python train.py --num_hidden_layers=12 --hidden_size=896 --num_attention_heads=14 --num_key_value_heads=14 --head_dim=64 --intermediate_size=3584 --vocab_size=32768 --hidden_act="squared_relu" --norm="layernorm" --norm_place="pre" --norm_eps=1e-05 --positions="rope" --rope_theta=10000.0 --rope_fraction=0.75 --qk_norm=false --attn_scale=0.125 --bias="none" --tie_word_embeddings=false --parallel_block=false --extras=["capped logits"] --init="uniform" --init_std_qkv=0.0197 --init_std_o=0.0 --init_std_up=0.0197 --init_std_down=0.0 --optimizer="muon_variant" --learning_rate=0.00621 --lr_mult_o=3.0 --beta1=0.93 --lr_head=0.0046 --warmup_steps=200 --schedule="wsd" --decay_fraction=0.307 --decay_shape="linear" --final_lr_fraction=0.0 --batch_tokens=131072 --max_seq_len=1024 --doc_mask=false --train_tokens=1035000000 --max_steps=7897 --dataset="wikipedia_en"
Each number is 128 + 24 x the weight over its row's rms, rounded and kept within 0 to 255. Layers, rows and columns count from 0. Numbers have three digits each. The size before them is the row's rms in percent of the matrix's.

# layer 9 MLP down (transposed), 3584x896, rms 0.0329, rows 1185-1239, columns 128-255
105:153117090076133128149129146134115144181165111099152134132089132140133098167112083150126081179165115119091090127160132134104116147097089107139138132128144089112166106156124168120111145135146129121169125132115126125133129214139102093150096126137101163104097152140140124101146117134127115063151163092110093093131134138130151102181143159152095179133148121137124151114145167106112138158149
102:115118118096085125124095150146172125134148145137143133088144124108090177141124118124158142119137117148157138145124107122154145143132146094088139138145147143169100117114101111134118109106111109132090133066127134119147083100111093132135149104070098147126109106163132122164157178122135179157138124141111087185090133110101165082137122140101125093154135144125117085110145137143180161101142
099:112097174074102135153145102139134109078154128150143118126132136096124126138122139123109135155118100128123081137084127151146112146113072079098116121138118121062175143133092124134160113107132114109084087168131126079106118132097135154144116132096154144099125102120175132150139147136135150098129148099094134102122141121144158121146099148119090147086133088119112151124137126180114130140118
103:119153135128120173182131115086122118174138134111106117161138129163123153126127122134132114149115123137093119112148105118134160105170151130121096157113142130115201143114165125163133136098084117135149153134120068155142113136155128085117156115151173078140168119114151130136125131143151159170125095107097183176120116123131093148146135167122135167143127124100128118169130126108131188117123
102:150120141123121181105122134112141126098122089149095115162164153087141124134112129113126141138115082146143127178128144138135133151126146134113139116117151163157140131104078137106142114116133105110103125148131171079136122113112105119110142133136123127165113152146170116136140112087155144159138109111095151155110126144137120126149162125136100086180082094072145116151130123158117132127117
099:143099116147096120120182099098132087133122095134136099156109143104114091126130153130136114122122142134143126132141111147142111157135162163112087102094153127165087148116093170158142098141159132122089125092094108122107130139098134151136102130107150175116146102148154101179148115153173087129146112157142096121114148141099117124123176112088149107130180157132117127133116091092090127105141
095:178138115129147110142127105120110107110103126108106130104132148122160123110112137101101130164137105130157169123109075109121120113144134144121179173142149146126137139101122122124129146129188182145089144126097138095112147116179150142114134119094119116141136102104200110126122113131167111099113133121114115102127121140124153146118140139186152116106104125121137148132175121156141126139101
102:157165104129129129160121096124117132119158137115129108128124136137132131080123173139128165171139173121178136096152129128163141107149154142094117153153153119106128096112112144109141112098172123112154145149084103124094107141129114129119106089116114122111138125134121130102075082122122126101136151082178109128162119102134142174124095143109155129114145119123093115118121158118116146085137
100:112148099123125145126115100133084139140135135127142123110152136163152122132133143070127101181128076129144138150110094114122136142106155138137105119132138081114115124149149125086101093071118124158157100120139103131124166131091133093165150134114133166127127160125142146136156115109115142174109125125085128159136138136124118136139167140146126121151137084168127119159110115103153137094123
095:128135130094129157099105106154108106101119117135142131130175174115136126147149104119150122174137139133152133148099113131130139102088167125148101189116111123072128155083140158166134136133073113138136116119123164136137101134153099097193122152120108130121124123141138077124119112124073149136112104114130106129106098112163141103102093126128117118111134161108152165132099124148107129122098
098:144176155092189119139104125116169113132134118161204117145161123087155118183159144119134115143103115110126144115112148140139058102152158131162096102132103131136121094090126112093099149098162110154156114153117154143169137107141104162136144179080155121122114132148125135101110093121143163121107106125164170169125162134176137138097184112118153108085137119126130095123151073123110102141084
105:121145173108145148114126106148153126093137121084130142094113115160120195160203124112113102166106113109139156144084139163110133160151112164112136167110091098101113122156119142154122135116129097115128135139107139136157104155127114135134093100072153129158147124148110120139142135157115142112112100093134134162149114103132143113144076122115102084141152128089143136136129100127131143119139
097:098113158103116138117113072126129154180133144115152147149124153147158113153121108143145135105142091144142139125136157149120148090125100168196157161142142122158131139131103119154122152140077125127149152105100127126121136102136122086152117123123100149098142071146140102132118111115096175126131063104089122139148182127114126109145124069150155150137087160132156140120123117100115139130147
103:152119132145124107132131162102140114132059095117121128153081126115141117132121116142145143127109117137144125142139151118088108136102156104124085137085119150116143138144150125118132133132127125131154133102129132137129128100096160124130153098124109120095128141137161114157113151130170149097160135115116115113117104133109118143144083117133126113130098185138140097145152141129115105137131
105:148137136129127086102125124134153124150154146096109163068107109121142089104127120097101117170107134134108119120122130108097138129150112119136147090141141103116132133136133102137104126121115120142159142116126099159124135114141167137153101114139131102130110103183073117169163153147155129107115114204080126145177123109131129161135138150075163131128157137091100111109129104093161121168118
100:103123146155125091141120135122138138136130143135154067153163129141112116112110138148150127107125137087070089110156169146133152092168118107161126106140150103134173099136177175144100122153155070176134160104115098126094123139126160130164098068134138107127115141162109116125148145100157106109092150098097113149139121140136095143108167129118098149128118130119128102109090165132133143131133
099:117089151122133116155144120137099095116114152158150153142140127080135116107107129094141148105166105145145143123094160127162167142128167134110140140092109095163133127123150124113109066127084111132125092104141098103150152108130165140122145150164103115154135121149113169165147145124151191138156122094121089182088121110134144122089089107110136151151082121149129151106104133122098101110110
103:144161094142141137120142177131127129136109167152139140089166161106142117168171189125135157128138114101111104127118131120104131137084120121140152137129139066167168170078123129131136097130141146063132189154167132097132114108144108095132128123116097097111108127081129158168107138150125104123103111134108140082137139163102137164161132140118135112141154122077145144128101132140154076098179
104:120120129145115118152130145121150112142142138129111134098086125132148150114180117176166132136116142111106150156178102102125167111109137140085085083062145109137141130107115127120141129149149135108096142148084132147144178170085167089156133110128138135098126123094117156122094113137137138171132140088117167121167111132156154119052127085156141143144109126159094124141143173121092130104149
100:128144112135122158106087099113127118119131136113122143113116133150194165123124141108145102155151138145123154111122091144142128115145139130126109147122110169153104119086074124141159110125123107146117140126118121133121101108095148180170177111111142137139120138157107090140153123137123103135090085089142144112113139110187130139087071124059090110095163123125139050099160126119127101116109
106:122124143127117155155148132134160079101113134118147120135121129127068150128177121129115119145113095147156096111131114062078110089146152142197076098118107096154097118112148144119124156109128110145134131133126142115120121128120133122135156101133133132165106125132103121126114139133161092146137161101156143155103142113152076164141106128084118136159156106093176090157135116158113101153153
103:105133166126134137145100195133105152098116148095091154134140135138127139114160141135126107145106205123151179095153068111153142147127121123104133097107137110122122107100092130135152113159143138151087130124124136159111106128098131167187122111143134129147105135138108145131149128137189103126147116113148105162146134103120098078156144182099153168162124116137106136133109128127142144118126
104:117104103118126121144126117166150158120115108112109123144163099087163106138168151122175147133094144148106144114119171092129154092145129103138098142098139126136199126152108145134153133111129140132116095120127129131181119142124103133158127149154081075131151150114172150154178150096128146151133133168103154127108142114110141152158111146124174112094113101179132096070140120101194128134109
104:118105157151093147138129146163122159106139093139129111120144115131153107090108121144111117119102092155094109107124134136146140142133160111132114135115172111155129106097124169130094100119148139106144141084143156103095138112171142092161119113158122150113152134147133124113142105147093157161132126128173091111123124154161114113091089143114135120119148131097111163146135110162121158134152
103:110152148141129158107124134150128151070138125076155115113094100128105140118145134148155101131098079156121094167136095107103132153121111114151115100132103173059148128151110115150086179142153188132148076168110132151099053171114144157143173158169132135138120133129157113126081141103134107131157157152120085112127156144094155133099163185122135148105124135100183138128137134147145116099117
101:130175111125118118110128157116142150163172107136115160150166144120149113137139164116092129158158082158117159122145120133096184119133164149097124117137121127131080133137148151133148131141148103101134098123108122124142113133130159176125131128157166118147131157113125138107107104104108128114124176097180116117117102112143167116149142094095155135130078153146127134106121158128102106137169
100:116111169143145110121138126118144115082126128098130123126105121147135164124106135127102105151082124130130136113157120091125130145115089139091150154151115121141145146093099165059129141123132126129118104129068150184148159140156140107114112125128136152164117125147128148130141121144118109090151131126154147087166163157130159138120116077141134080139100138111152082117153167138142071117123
101:126130106132090147115126108088135102136129118182154121150109121102123103142093178080119122122119131087126126104145119096083114137121101154102177136112116117132148078153100167130146159159118122171123149094158104158147141099112155104163118107082121151147132138147121140101120119101109103079081117108160142144125139145111124122165116106161143103133118160163074101168147109121148152130127
100:125145152123153143159117109159101142124164101129088137128141153138117146139134112123140137137084108102182122152150104119139105141079115154083129135083137140096160135142156092112173116157167115086133087162113149126140192096107133125135100102106128094164177094142109116118094173137107158117128134115156099118158139104155089102129157092141139126131083120093089165101107133121143116144065
098:164143118142121173126151110110115110151153118135124140159133172153105132085139131139101158157155151158118149123169151149111086146131120127122131137117090103116125136126205171148132133118075106141145164159153155135131098153120105089130129158158101132145133104146115135151092094115111157104157101151135128093147139142109115179111126147132138070146138152124136111120174157128162174112118
105:173171172114135146129150153128107106108175147157150127122154120151173106101151120146160100169116148131095132139107124129129112134121163126159155117123148135121105153124125104126150118116111089160115111115146129167137196103105149112120147140123125120111136168105153125094155072107149097073120124139139153107145116116148156157137132103137163101146133108165165122144148106153138090106132
103:158104103141136120113108097118109131111109146120085148098130118138142129103140106105112167122107144078114148114118132132127124142128166139198100152176116112154163121096116106103112117126183116107104139155112139130126149118150168134103139125151119128113099110117123176104183121121128162101120121126134158136119141133150137112109142176131140169125137151144099183171105139130086130128151
101:115089154130116177130090090097170152146107166118108095165111166141147109174099130127108152126126113092133132170126131118097097101105137121098148174134171176072172120151136114100136149127116123096068124170108114128114127129119097098103095121155139140099145093108143110096125135100122156171112135149144160166133081141058102087147143131122116131122118138082142130153147112157136169091131
086:105108153098151132150108096152129144127164178161141146067115147120109092129123147171069159122135115092141152129076173156119158172153084121152069129123136154140109127123119097119138132131095115175100122118159087154113127126137113109141155131151134077104148136123143149111146120119120162123160114107145175108143126141126135128129096109108139119136160135129124124136111145134163142144117
105:088104132140102133132146105170136139107127144094127153128081123097139068101168136127133176102154138110140102124110128118145129131158121105096148173128105114167159136108105155079151141175107129143112149117122099125168136144156136111119104142155141102175076152074129145154123156160140129088110100169127149123107183115154111124120156102120143131092090141152149153096142135159124136123118
095:130130130150090114117129124148097116109134190143151124092154153107119122117153127162136132136116162141121125164102149100136094113161126138138157125116146110150112156135137107117133107107077095126076181158101124095147112132133100104137111142094124147144172104115128126101100122111124118164108133140120106142111133144098155112171172158127128110125140147114134146133152073145115123119080
097:112076154121165135131151129167156111165115158079110099109125125134086142137149176141073085110126129145148106105150141116173103133096111134176134130142140110125148150146135136143109136082147184125158121153128094120113127118177184117123146149097155141103131112143145093138113127124132157106156147171141061125128150187144115157169146124134118117093143160124103165124101137123175113139122
100:155155153141143116103124129102158110122117109092112115160106135140121104150145135142104151140118171104162112108153157118107118102137157092074151137123166129133103117071141136089123127113148134145110137171123130109105115158155153134145100093102118130185141109143184108167107094129103114153127159102135148123138100161154134111149146144108102128115134132115124148116155116136122138091124
100:149118140074092121164123116145139126109110102118132150131141098117123164113096096143117129110162122101097147129132103110144120156162100114103132121117117126117152143108128165126107084130128091084128126161152134161144115136124139128157115128110110106151110095134160106127149143143094106140143104111138129157120114159160125158102091168177124112109150115141148122116102145137173076112120
101:177157138115149137107095127107125128133127093095140139107173101147144150100161090119114103117121115150106104091132136104071158145122089104136085105132177134092127134114113117152120128122121163077096131135098128102134125091128140107141179087089169088130146101146166068131116104128155099137123118161127119119142153097101108169162117106174125096107120111136164136118136132087133131112119
096:119130168118156149110119113135114113121134106181130132171148109161122144152092132152124128106137123164124110118134139114105071134148135108133147121148124113178104130159123106115147131136126151122160122117137111119135167147142104119149129117113137163147118132113117129119154162111145141160099116164096138135096154150145132079083131119130087117141138136137121166132117156123120146167108
104:075114133159135152148095058134120167103110146088174150113116092131142123103096124087132135126159120158140144125119135114144127167143165132144117136124116127136117135099144120128108125168122121143098099121129115104143160102108158150111123130105128154121123097079170150124149149146138161082158126087131146137141128137091124142099108133109089140142161113109150147155115118129095127109134
101:099132138115137113145153135118124125115151181108100157136113112138114103164141106133139144113143127114101101163106162107110124153099079178085145143137112081128102123133151142091089122139128101105150110142130131094067191128144150148162110105113130123153126103128162121123131135148097115148127131146095113112140124153135129138156103157124147155103132079125156125135119140133126118149102
096:153091168105159132103091099130146135142083111120096137195101132108124146120137128107121120112152139100100131136147130080145131107152129110137107116111153145121136148166116133139120091131144084154121113161105140134110147150155113110155108163105108148117108131156145133101155079111117124130086142157116130154205075153113112103142091166122135152117157143154148146111137126098122123131134
094:153113136191124149148125107097076142137080141121154111117122161138122100133101129106115106152109132122133146120127141113170104117155094124077174158174101100139129078148137126129152136140109140117169159094075167068139116111179067071164170107165118125119119106110131144071118123129123155111146117162147134140121147114109133135137083125117128132082111103092159104071101137144169171131107
095:140180163129143135145139172080151122126119129149138124073097178161130146129119144142155159083145091117153139114128200124144146155093106137105130133073094128107108134121119142167105157125149108139118105113099155091111134142141129125102083142165134120094157139117095134149118134134119131119161132093165121136154136129082131123116118108140121107074111160110130077112172115075141117134109
105:151138103131094102123164104146150096131127114119136120151109129126154148130102099158135116077108126127169117123162130127094116120135112147098168119093098135112133097102107075120137141136148149123092095140139130125149091171153093105140121139132111128167148155162081085164149128142137142147110145119068129086105167120137106125127085146111131176081146141149144146169101124159141140088113
104:140072115067142152119113125149131153123102123111129148106140147156166126130100099132165147112135120157138134117155116116109138130124127131144149139122127089173094120153143099132122138097206157137108133165107115103146111172133098122127111125123116084096119125126133177128130099120084073135144142134129119145133167142155159168145148113130136127160145105121160100137140134115142144132123
100:115100091111129112136138104142095097127095147163121131106090114147079135097133129143143123119121143152117120112135092155149140110111141119145148128122139161099134126120137056132127098168116123141125143136118111109165168162100131160108149116116135109127098124131141162168147152167151122150103183095126129125130156148073097112174123051108106144114129138116105115160096135127137136122072
098:136116096109113159150159115115147112136116129163148114128145112129142123140115092151100154104108126131135151122170089132080112128121137091131127130127105135093154106132136119111137110146136135138141131118149128135097141161160144137137086102132132111162072124136136107146127111131122150138174123088122151142156126111136152124133119126144136191117120165159108099147114099150095141112108
095:157118087134154120137135133202178160146120097131134133107114107115155110125137140128116174153173140127114150138115129150149118152105110142132138141158129149135119094134124082169094115094159147108136150143108178143093112108123126178129145087121121099116113166120164141134151132087107182170082105144108169113077159108124154138160117124073091167185101125134104108147108153139109115136132
105:119145149139147117168149101118118119144096137129119127069141149112128100156114143119126100137135084120118143074166086147132103138152105127141151132122116130092160129110099107119122135111128161102127106086096127134151103144131106181139094117114125158101122086089083127136126115172149134108131125120099161145148173130121131147154146145149125110157146167148116177134093112159118145121129
098:086110168126142126117104109119138131111100118146136129126118152138139102129084147178169160102160100131152133123084141113050138109170096138117139124067160130144123109139133116109205113084130154145143175215138148126104137141168161107132135114154123141114108128131131091135140119041111123151157091144112109132118144183130130175157139139131098098134102129131140133125146133100119151129154
095:139157113104107116164125131115119131139115126117129088145104153125087129119130141123143125136135150095130166096110145116142153119131143122116108151161127123107126132127135067108127113087154141132088164115125120121110169127131111125101129156119123114094151125164109149139139107142122106144139139128128168128110137133090058126116150125135116102142145153105105116136133119153133106108147
102:147110149118111122169097135112183161119116106119108123133133110127171132128106122162136150113102150118160090123142142094123146109146158116142083128105106136137117135119115154139113124127136084128111092134137124111087141133143140103140139098081090086102136086130110121124168125131114127100146160116118144163106113136139093120110168126092162126130136193119155108143158124100148111149134
# layer 9 MLP up, 3584x896, rms 0.0662, rows 1186-1239, columns 128-255
094:124125126155150124138128150121073096154157089140125169155096115168103148150154142160133148140106128097161079138157149140169140112105130117131149060191139139166121139164098122187120170144107086144091156140139152096158092110114155161115165113140140130158124102185134116150146219131151157121127135093128139105133144130100120120135133125102148136167124123141146134149143091162147144161145
092:109111156093122144155171149149153137122141151129111142131113159151120167129093123119151127158125094117122079097100123161135156137135115153102097109109159122115150124141112137139134145134125109055061133140142102141128131151108157139127135098164104148161094166135150093146111116119139122113085101121129100120092150068138136186162117138123137139123083110151128130157122125127144115111092
105:164126119176162123123154112112146118133113161092166144157155168119107113139112117121145143157130106131149127116104121108156166120119091095158143102108127139147140108107103113164172119082166137115117141146106094155162118149155142114137123118136157130105137120148154134143099138105089174132114111146079181212149131162121143120093129117099103113095145161144111182109119131157106118142112
097:083175087187170118180133141135133123111176167140121107142116121128141072126134138133131136108128165160095097150135130152169092183165131160101121162180097112153122126165113087165124111092150104101122173140117112120110072124114149132175160129144090179126141119141156072150167101137130084130116144127126135146130165123131121099194141128110128120135069129098119169111121130156108141128127
098:164146098139152129127115122070158134101103122124129090144150106173153120112105161080136115094102121133101107133129141045149082111115180096178150147101120138113124142139108147099108087119125121157116134112129140108121092148141155100124117126164176118142119112136123118127123107144111137113173133105158139105138117125136143136153179106155140132129114113091116139163111132149110119081134
086:116086115104157112187143116128176125134081088114150115122152112124105109118128130062077108164137174101114125154151115124085106130119139143136122115105146085135094115157194106119109137158178095180151141094115106186138147170090131168115143160164122075096157146126098082165089120151102148129134141094077119122191119061087128145121105136120150132163126148118137134103131110120108139079134
098:154153157110141103126123146148122137180142114157135114116148095103162134112186132154151165175109151051116131122122096185133161115109127097121132138117065181143122134119137147124091153204132104117149155111123144128135121180164125135165144089135116127110135172113126096153116098142138183119126155139136169134108124128119125166116141120140158154128090119109111123144182105145117112124141
097:096150113122168112125092181121131161119118117106135126146136082127120174129068149179137140085103127144109120130109148131108137135113118125147125146082142099151137155120162140147103132114112114128145129204157152113143152095096140119134134134110129111165152137167161090113102094109145159133110125140161141130132113115112132163126094156133124156127093162167099167101147140117103152100121
091:127131092159124142124151115124102163072158137090129167131138148138133066146127141119115120102146125079155105143106184156154102152109118166155150092119123131109122122111134133093108106161084122150123125137174107116082181126111142128129136129117127104135089158141138138120148135131118112133175169110161146122146129136102119143126104128157115108157100107106126072105115117131136127146183
100:117120127125169129112142095192168155124119098157137139091125158125130114157166114123125141099148158159128133146116146135164174120100100131140108135099103112147101099087139129124150165119138122158142123098123109115157129106168125179081145129172166124113120133136123131126115157141125149162091148110149104140098143128111092146120127102161151110122131130156110125119127146114150113150106
105:170119146119114116162094137129142099103155111172144170155110099141136130143080101169162132129119119172144144135114161156146095138102139096153088151134150159136121190130143123100127141111112141063135110112098125115149175129076111144137135123116123098114124118145166080150127156127109168099119140166106170141152153191164157143152141134112136124120119139090118143138137144109117126107093
093:155149136100138128137156127162099104109176097109147110081150119133145132153122116119132115169130131155137111124130148130131136162117131147156085125088122107119103118113132144125107125111083117161110131149126103072145157177099137142124090158107133136113165113139152106112152161125123142095133128132172122097154135091101124143112087155167144128127105153114124094105153122146119132133101
103:153159101153112111093159102119116147129129137118080180114106101093168149142141171122137125156135107143172068119134095141123102157111185152157139104140117137137090128123159156136076133122152105153108119104144104099096126119092152149128161155110163139115110124121134097127120123165079106101133143133156105145161159091136136103136052155148157131149102112069156109152132164117131123143147
109:151085109133173090157153141109102172087135158112101132144155163148056111125172124131153083176117123138164113103130131157183112099132150131147126129151140153167135113163085167127158144130153141151156112115106110147094161155134086162164153147114157109135129123063125094135105124167155112181129121099127130139122097140118099134130092111105128102118138096183128189126140145150127096097145
106:144122121114121090130126087135089128125154133073065137098095116141112100113115148099123177109123136177115108122112139158144109155118130113114135107118133121158096131113148093132130130161150147100135151116160127154154077134119165137164116111122107105131156117122166101135120114116120135114152169143126107161102091142089161117120110155132156134101107111105127114168130128142103118140111
100:132083151122124152127094133135155122167171163145119152121163097105150089088148128133109157160088105136151116174049144159110097137124145120118128115060113130180112116160121138136154103162103078129142158133118150160139134151118158102086113135132146147113114140123132083115141122156123152112136157084127161138130119128127101145137080109094091113120118145119138139166151146165101099130147
101:138150135155121143090113156107111147151071154142083125112101119131156124106124123111123153173143095103155107131158147096128126115137110123152114137147123102126156087140105119147117154112136123115125176130161145155104112122128162119081140129141116131133086086113141124155087166145152152106145091155097174089141135134111100132113168162133136114126153107142143169062110127143127158095132
100:122068134160120093166144128117126173123106156127163139113169125078090111114122153073123170186133117139127108112133106128114145100143138149134103171146126154111133143136142135156110113125132120104133183124147118142147122127120122126145146138119139146082173145130105107090146137105142106097108150112131149106148173130121084124073129086129126104112104193158191120130135133150161164134111
098:095163092102122098103144159113080137131161071121121151162175161135152169149131097070125146121099119133135138129156113096145084134169133132136128166114092104127115103143122148127160166140094161117143146153098129140102118109143140137118099111136168178138154097103065132127087109173146128115123085153179122107111109113159122095142131167130138157125135108137111144118142118078120110102140
099:104096106103149105141113156123147128117122117158154114115146117101141170106159128156146138101134139110142140164152127132165132151117119172130113090165110169115130158136156127124090176088134150163101119119118130128160115103111119147115132127167116121076119130107150099124171137115169169138133168126142129168187124169144091104147149122148067089153125136118145125117117129143125103125138
102:118116114168161155168105150109150104110149115136110139140144119121148151146135099125133105135133155110125171127105098135143165159067138119092117107103099151086124166146153162140128134155149170140135120111169092135085172114118110112149150175112149143117122124125123154124112120139145142120099134142132077144123122129106133123148118131131147100159152133128164148128150127128070104101108
098:118116106161102099148138121147157137122142146081103116167144114084145182194082153161129151134109131098148087130110083134162156158119112137090157128084116125150134107151127110098126088146113092154126132152105115119141149132130164116109139129146140166124101149174142153154140125136095145105106140136161186155113142141109123099093118094094098154138089118144145160122124136133089150115138
106:096134158070121168115130121132165148076104087116132099156096141154175123132111133109133127165111140121112109100130121162209121160145130080106137119207116126127144138118099161120101100162121171122169146113102135165134145095127103142085142107096123139145134113134088156112129124125108101109165172112130107109129103133123136145126103135124118167150107141124147098142119144089146147162133
102:159151134122142117114135094104119152141148112139154152166124118095158148075114128136155110116133144135147153123151166107159127102139137136133125139126090138147131118115107110160098145138134135188127099127135161109102107104132109095123155121106145148147086119102147169125129132158128179113164111124126135107110101137167145102098138153146144133147133154117125096136157117121119183145118
101:131111114134140119121129155119145156141140123123160092118083141145097105070175120145106105108148130103104138107144141164152151118126099174097105105118127072108090098132121122118161134096106119153146142095146089172111113101123123118143107132125149114098087125106129098090143107135109072139097139138131137194124135119130084135161052074127126119135161121123126159067120114118157121102109
097:078119127135132101134118139152117163106099125111144147133140119140112112146078111121114089136123134145156162144119136115141145167135107114133134112121166147165111127194141101177157084111132120130124126099128140135075113176146123137115087119130109094167164111132129159119167145101108120140077144135085175106123181164145161129080129146132124095093148101137105103134146136105143157099133
105:093138143088117126139119165162110107168146156118132131146128114141118155104081133118107130135112163134139134138131098104110101103119088128117146163118103130129191103163035165080163139135173116114136119119127160130136161127108133120070078142126108162148142134099115151131095096113188129132121151136124153131177147165076158109174114124117149119111151120154092131148128113118085144133160
094:162121131139123134147084102151087104077142125129096083134110105115135138127086110160093088093104089085132085123148162140106155115100134136122112154123169081103123123166123163132148152157168159111173149132134102158112131137145096142113148101120114073118116158117107119108147168119143167159140114145083104139131110155140090172150145130135130102126143123126150123121154108112151145143103
102:168115111109107118085175105071131113082135136122130137145107142143129090160122132142099104150086136140085134158115099132183103129146105143132127151137099092091096129138121077062109119130129115090162175095131129118120104141099144133106114140105149131147159107112123119131102101113142122143118148093127116111114128107139127109125118105101125128131123133150117124118161117138161168142124
101:151100106128159119133120154129131168137156164122136128135096118117174099142117110106119100127158125119100156090124155122143091070121118142122139156116103092153078139181128163131159114115139130132123105119162084135162130126143146138128107166128122111135134149082142136097161121166169139096119119105120132090129129118154122177104123117148131167128110153116119139147155086086116119101151
106:152115108135143144131161109130124148122138149130167093146126154165135085123106148093119154134148132172125154141103115118113095145153163152132164079132161174109099147141094122134117118125139112147135155128140155131079132112114113104153126128148143152147139132140113146096095179098100108123114132102132119156096133125095075099157141168110168115141101116145142122142158098096114165117146
102:131113106140150144097144084141140094114121140153139106105085133183143126122113126126159116109104152161088094130137093168139101149133119117143131142169113105105137158122109103103141155156136122126074111150122098100126115138129131134106106104120126178076148106137108115136126156098055138080123130153161138109125142105117101152172095133131153111117112112068122140106112114068147124121154
091:107107131160127133117116101112150120135124136139122112136101071145207114133137118141117126157106107113142166137119154096138142172083116136169156127143140084139148068135125136136108165096141112174100152141184102115139156113105129163169154141094152136144131135163156154094124113140138152108104103136132128101094101135149130126130115144147134101165119171100102156097104124148111113116142
102:070128137099120134154086093147148165110162139106130162131133122110095101165120125135149147104118138112169133115110092110094124132122136091146106120127114108131130110175103158145156108130150145145129120129095147095143152171134145141165101101105181137091116144147115131116156123131135124123131123123164148149115171114114118159148160055125095115132145138156109118154149146123158102100163
091:145116108134155144094161108172129119115107119124089109101130149115131149137145095091152116126168109160083159137137126144134138135160080098116110105125160081096140090114140154164141134117123144091131116132152114141115118155134125122109105117162138113120123091169143132100149176134151076115155092131143101120159067129114145144062103123074145137086090158094107127139122096098132051114139
100:103140119095153141116078126132162148133125144113130121123105145115117071170164142138122129105084121165106138121056074108143109137113146148112173130118132156120090139176144165143117141108146141038110114183129148119079138154155152163122086154102114116148135174147163125117136123163100137115138172123110092093157132092138142128118132110134139110127132156139147102118135088126171139090133
102:110114164142164132137075148117095142138169099141135142114131135147107114130157109110091144116107108103104094150146095162145111129128148116103093121138193155123141133127131165135117136157161134137109090079151114126098153133134137137080134148106142101168162118155136082148135147132133149146118155102079189103140124119125121137180128105183144083108128118111164150132105177106127117132122
093:137144124150112124129140149127142113125124164125130116134131110108106102107120164180093107132124152114123133110145155105114121098098141129111138097160104090151130144126127126147178113095109144129122124139126093189108117107108123122090126107125113151087168143121133125151099116126115130083145176095107109167095091087118132134142107056130129163111138127133083134198144106112129084122116
102:164144106112135127125148144123121163134099114150127095136115164124104140146147136098094103151154126112133096161141144141117124112132131150124144160102117102130107162131130113104127151085129133154159173120094144143173124128186153132096132166138122095139113095152125107142148107129138121127124124141140111143116114089095099143150099135126083168122135114125144088126158125142110136147115
093:099145122060166144073115100128137101144140139119166163136141100140096119142128129114121172141112140138160129087149138127089163134116104098077123105157101145114162141156110129132108083168132145113090116112108118140138124117082128107137115158088130076121139089117109111111133125131127117146116171152121113156162160158116121158153122122163124114106168090118131162106111097154119162140138
104:105100137152115155129145129145107141075143135144174168118101156148124124111102130107148135166131103126115132169133127133145180108152158140117115167126177114136163123083139150178103113108135148128123153174122147094142143119133146101129126119135153118121134114140139134091135112153092127109176149174138132124144127132110143126124119120105102132136142094149128136120084139087136106133142
098:150170152183119121141142083095101095155158088103122100077095081134098114120093155177104145124143142154150145139136166102155112155078122133149106152111115151105137107136157116125128150127142121125140122086150082170074128119106153121155106110101111143178086143148162092151130118111112124091160139115083120118112120104130115118121132144190111086147146125139143165094135123120128179146108
090:149096089135139138112135109114105103176112144116154121142110095150154102115166151105146105093103223124097128172144107159114160109098158100152111058106145126157162123107112106086144083142137176067104184149136090121125078143106114125108113124153091109118102107099128169143101134184134138141106119121132150094134136153083150114172155119118075130098177125119115123124144089154129105134124
094:127107129135130118099091128131104139103094120102152180127118124142132132102125140122104114133116140050044150163137121132127112099128134117195132107095072093136150144131127127113129131132130131169161112124135139123115078162144140142113166120158146121105110127122101113129152164125164181107132156142132088118120137125172119164095144132133096142155113111129114139121152122134093152144136
092:116098110109166125127125114077156146149146096134138134130104110096160179112140121163112092162119156107145136126183119142127151121131111142144112131165136144060102128122150091122131118115099113182096117128157113114126143092109137154152109116107114114135150123127155151130128197160099140088116134131101113101126102079123108103106114120159119115056123106097150116121122105128152122139106
100:121115102109088142116185121130137168154129128134162163109140115102123106170151132101138116159132091112096134135106097084092106141129139127123125112123109150106111113142120122157122129164130116125072104126120140166135123132122102135124116079128119132151134156148103105101122168130166090103112121152129091092151135156122121112121148143143163164147093144140108138150102142136088083093114
108:151131099118084154100099147111185124144147163124129083148124146107150132117096114153133118125136114161131154118149111165107113127144133124158195156140164105145124164123109116119155121131103119147075133136109103116088163158175104122098117132118141108134114125158105129128160154168108147155127155166108112126100124106105162128091144117129130111108117139109140169130128106173152153156132
095:148102105149133135112140121110096144163106183123143147094106078110169116114096095104139117130108156133143108118108157113162123143137134115149160130144138115123138096145118125118134141125119099147123133133133133121111103120130137123096154125158117130130108152108126125133128129188135149115161103130108121117153143100154108136152140133119103077171133098096132124167130138151114142122096
099:175105162078127141135113122079116126151168133139139127152135123126118117174212107153112135141138141133141144135115099145109108123144139108148077118098144141123144070169130130151109102137128152095080125132160153115091142109140112155115090118137133181122138092103173120112132127135133119118176151100124140147151109141147119095144153145129122116167116138152119116097115115153095107139137
108:145106090169144124091078116121094114102136142135085123140152156104117090109133131176107107119133130111159162115151134118126155129093106119108113139148102084102126106112125157120154110157121163113171100148137163125145130124137120122145131167108149097197086162146126109100103131125165134162133145131122113160168137097143132148099111129077062157137122113137148110103142117127129129138075
101:151142104110076101137119082130138174072099160104133143139155174136131126118094106096114096147116114119127135107139125131140119153149137088129138107105121173165161152118121134103098097168138120111111137100110129165084128145127140172169151118170123110108129111142118161131129151101140116102166132160075158113109110117153134106122155099125118168133115143079127133109147113118141124153178
085:153150143095114148178133132124141101140152145086122132135177151141122123160126134148132123184155099118153148128121134104120105139150142133119126146132146135138146097099105086124126160144084078139131138111121139120157095075180160173111108145080149137139136143145084151089105138088129161124113108117108091130144122080161131090140148132144091149104092117125140148121123109147134123114111
092:093100144130148147090156169081107111140095118133108096098150103124156117115114160122147154115110133140117123099134109150131159086161149133156112135105105110156110118171116135131128181120150127113138157184132141160099073141117135203123088165108153090112094118117125146117189146109126161121108164110125123105149142118119191156119137156138110076127089147146114119134151159110103113148135
105:147135124128154158120125155093132141166113109156104113150151139140120124156120144129185121126129102105122096155134152108083127153141074091167156154134156132144101153123090093098105119135138170107113124124141093164111123104168142148128086162133112116128124169142123135125149165142131130115146102110128100127161123079133162091106137139133080120140120149114144146136133101088139118080122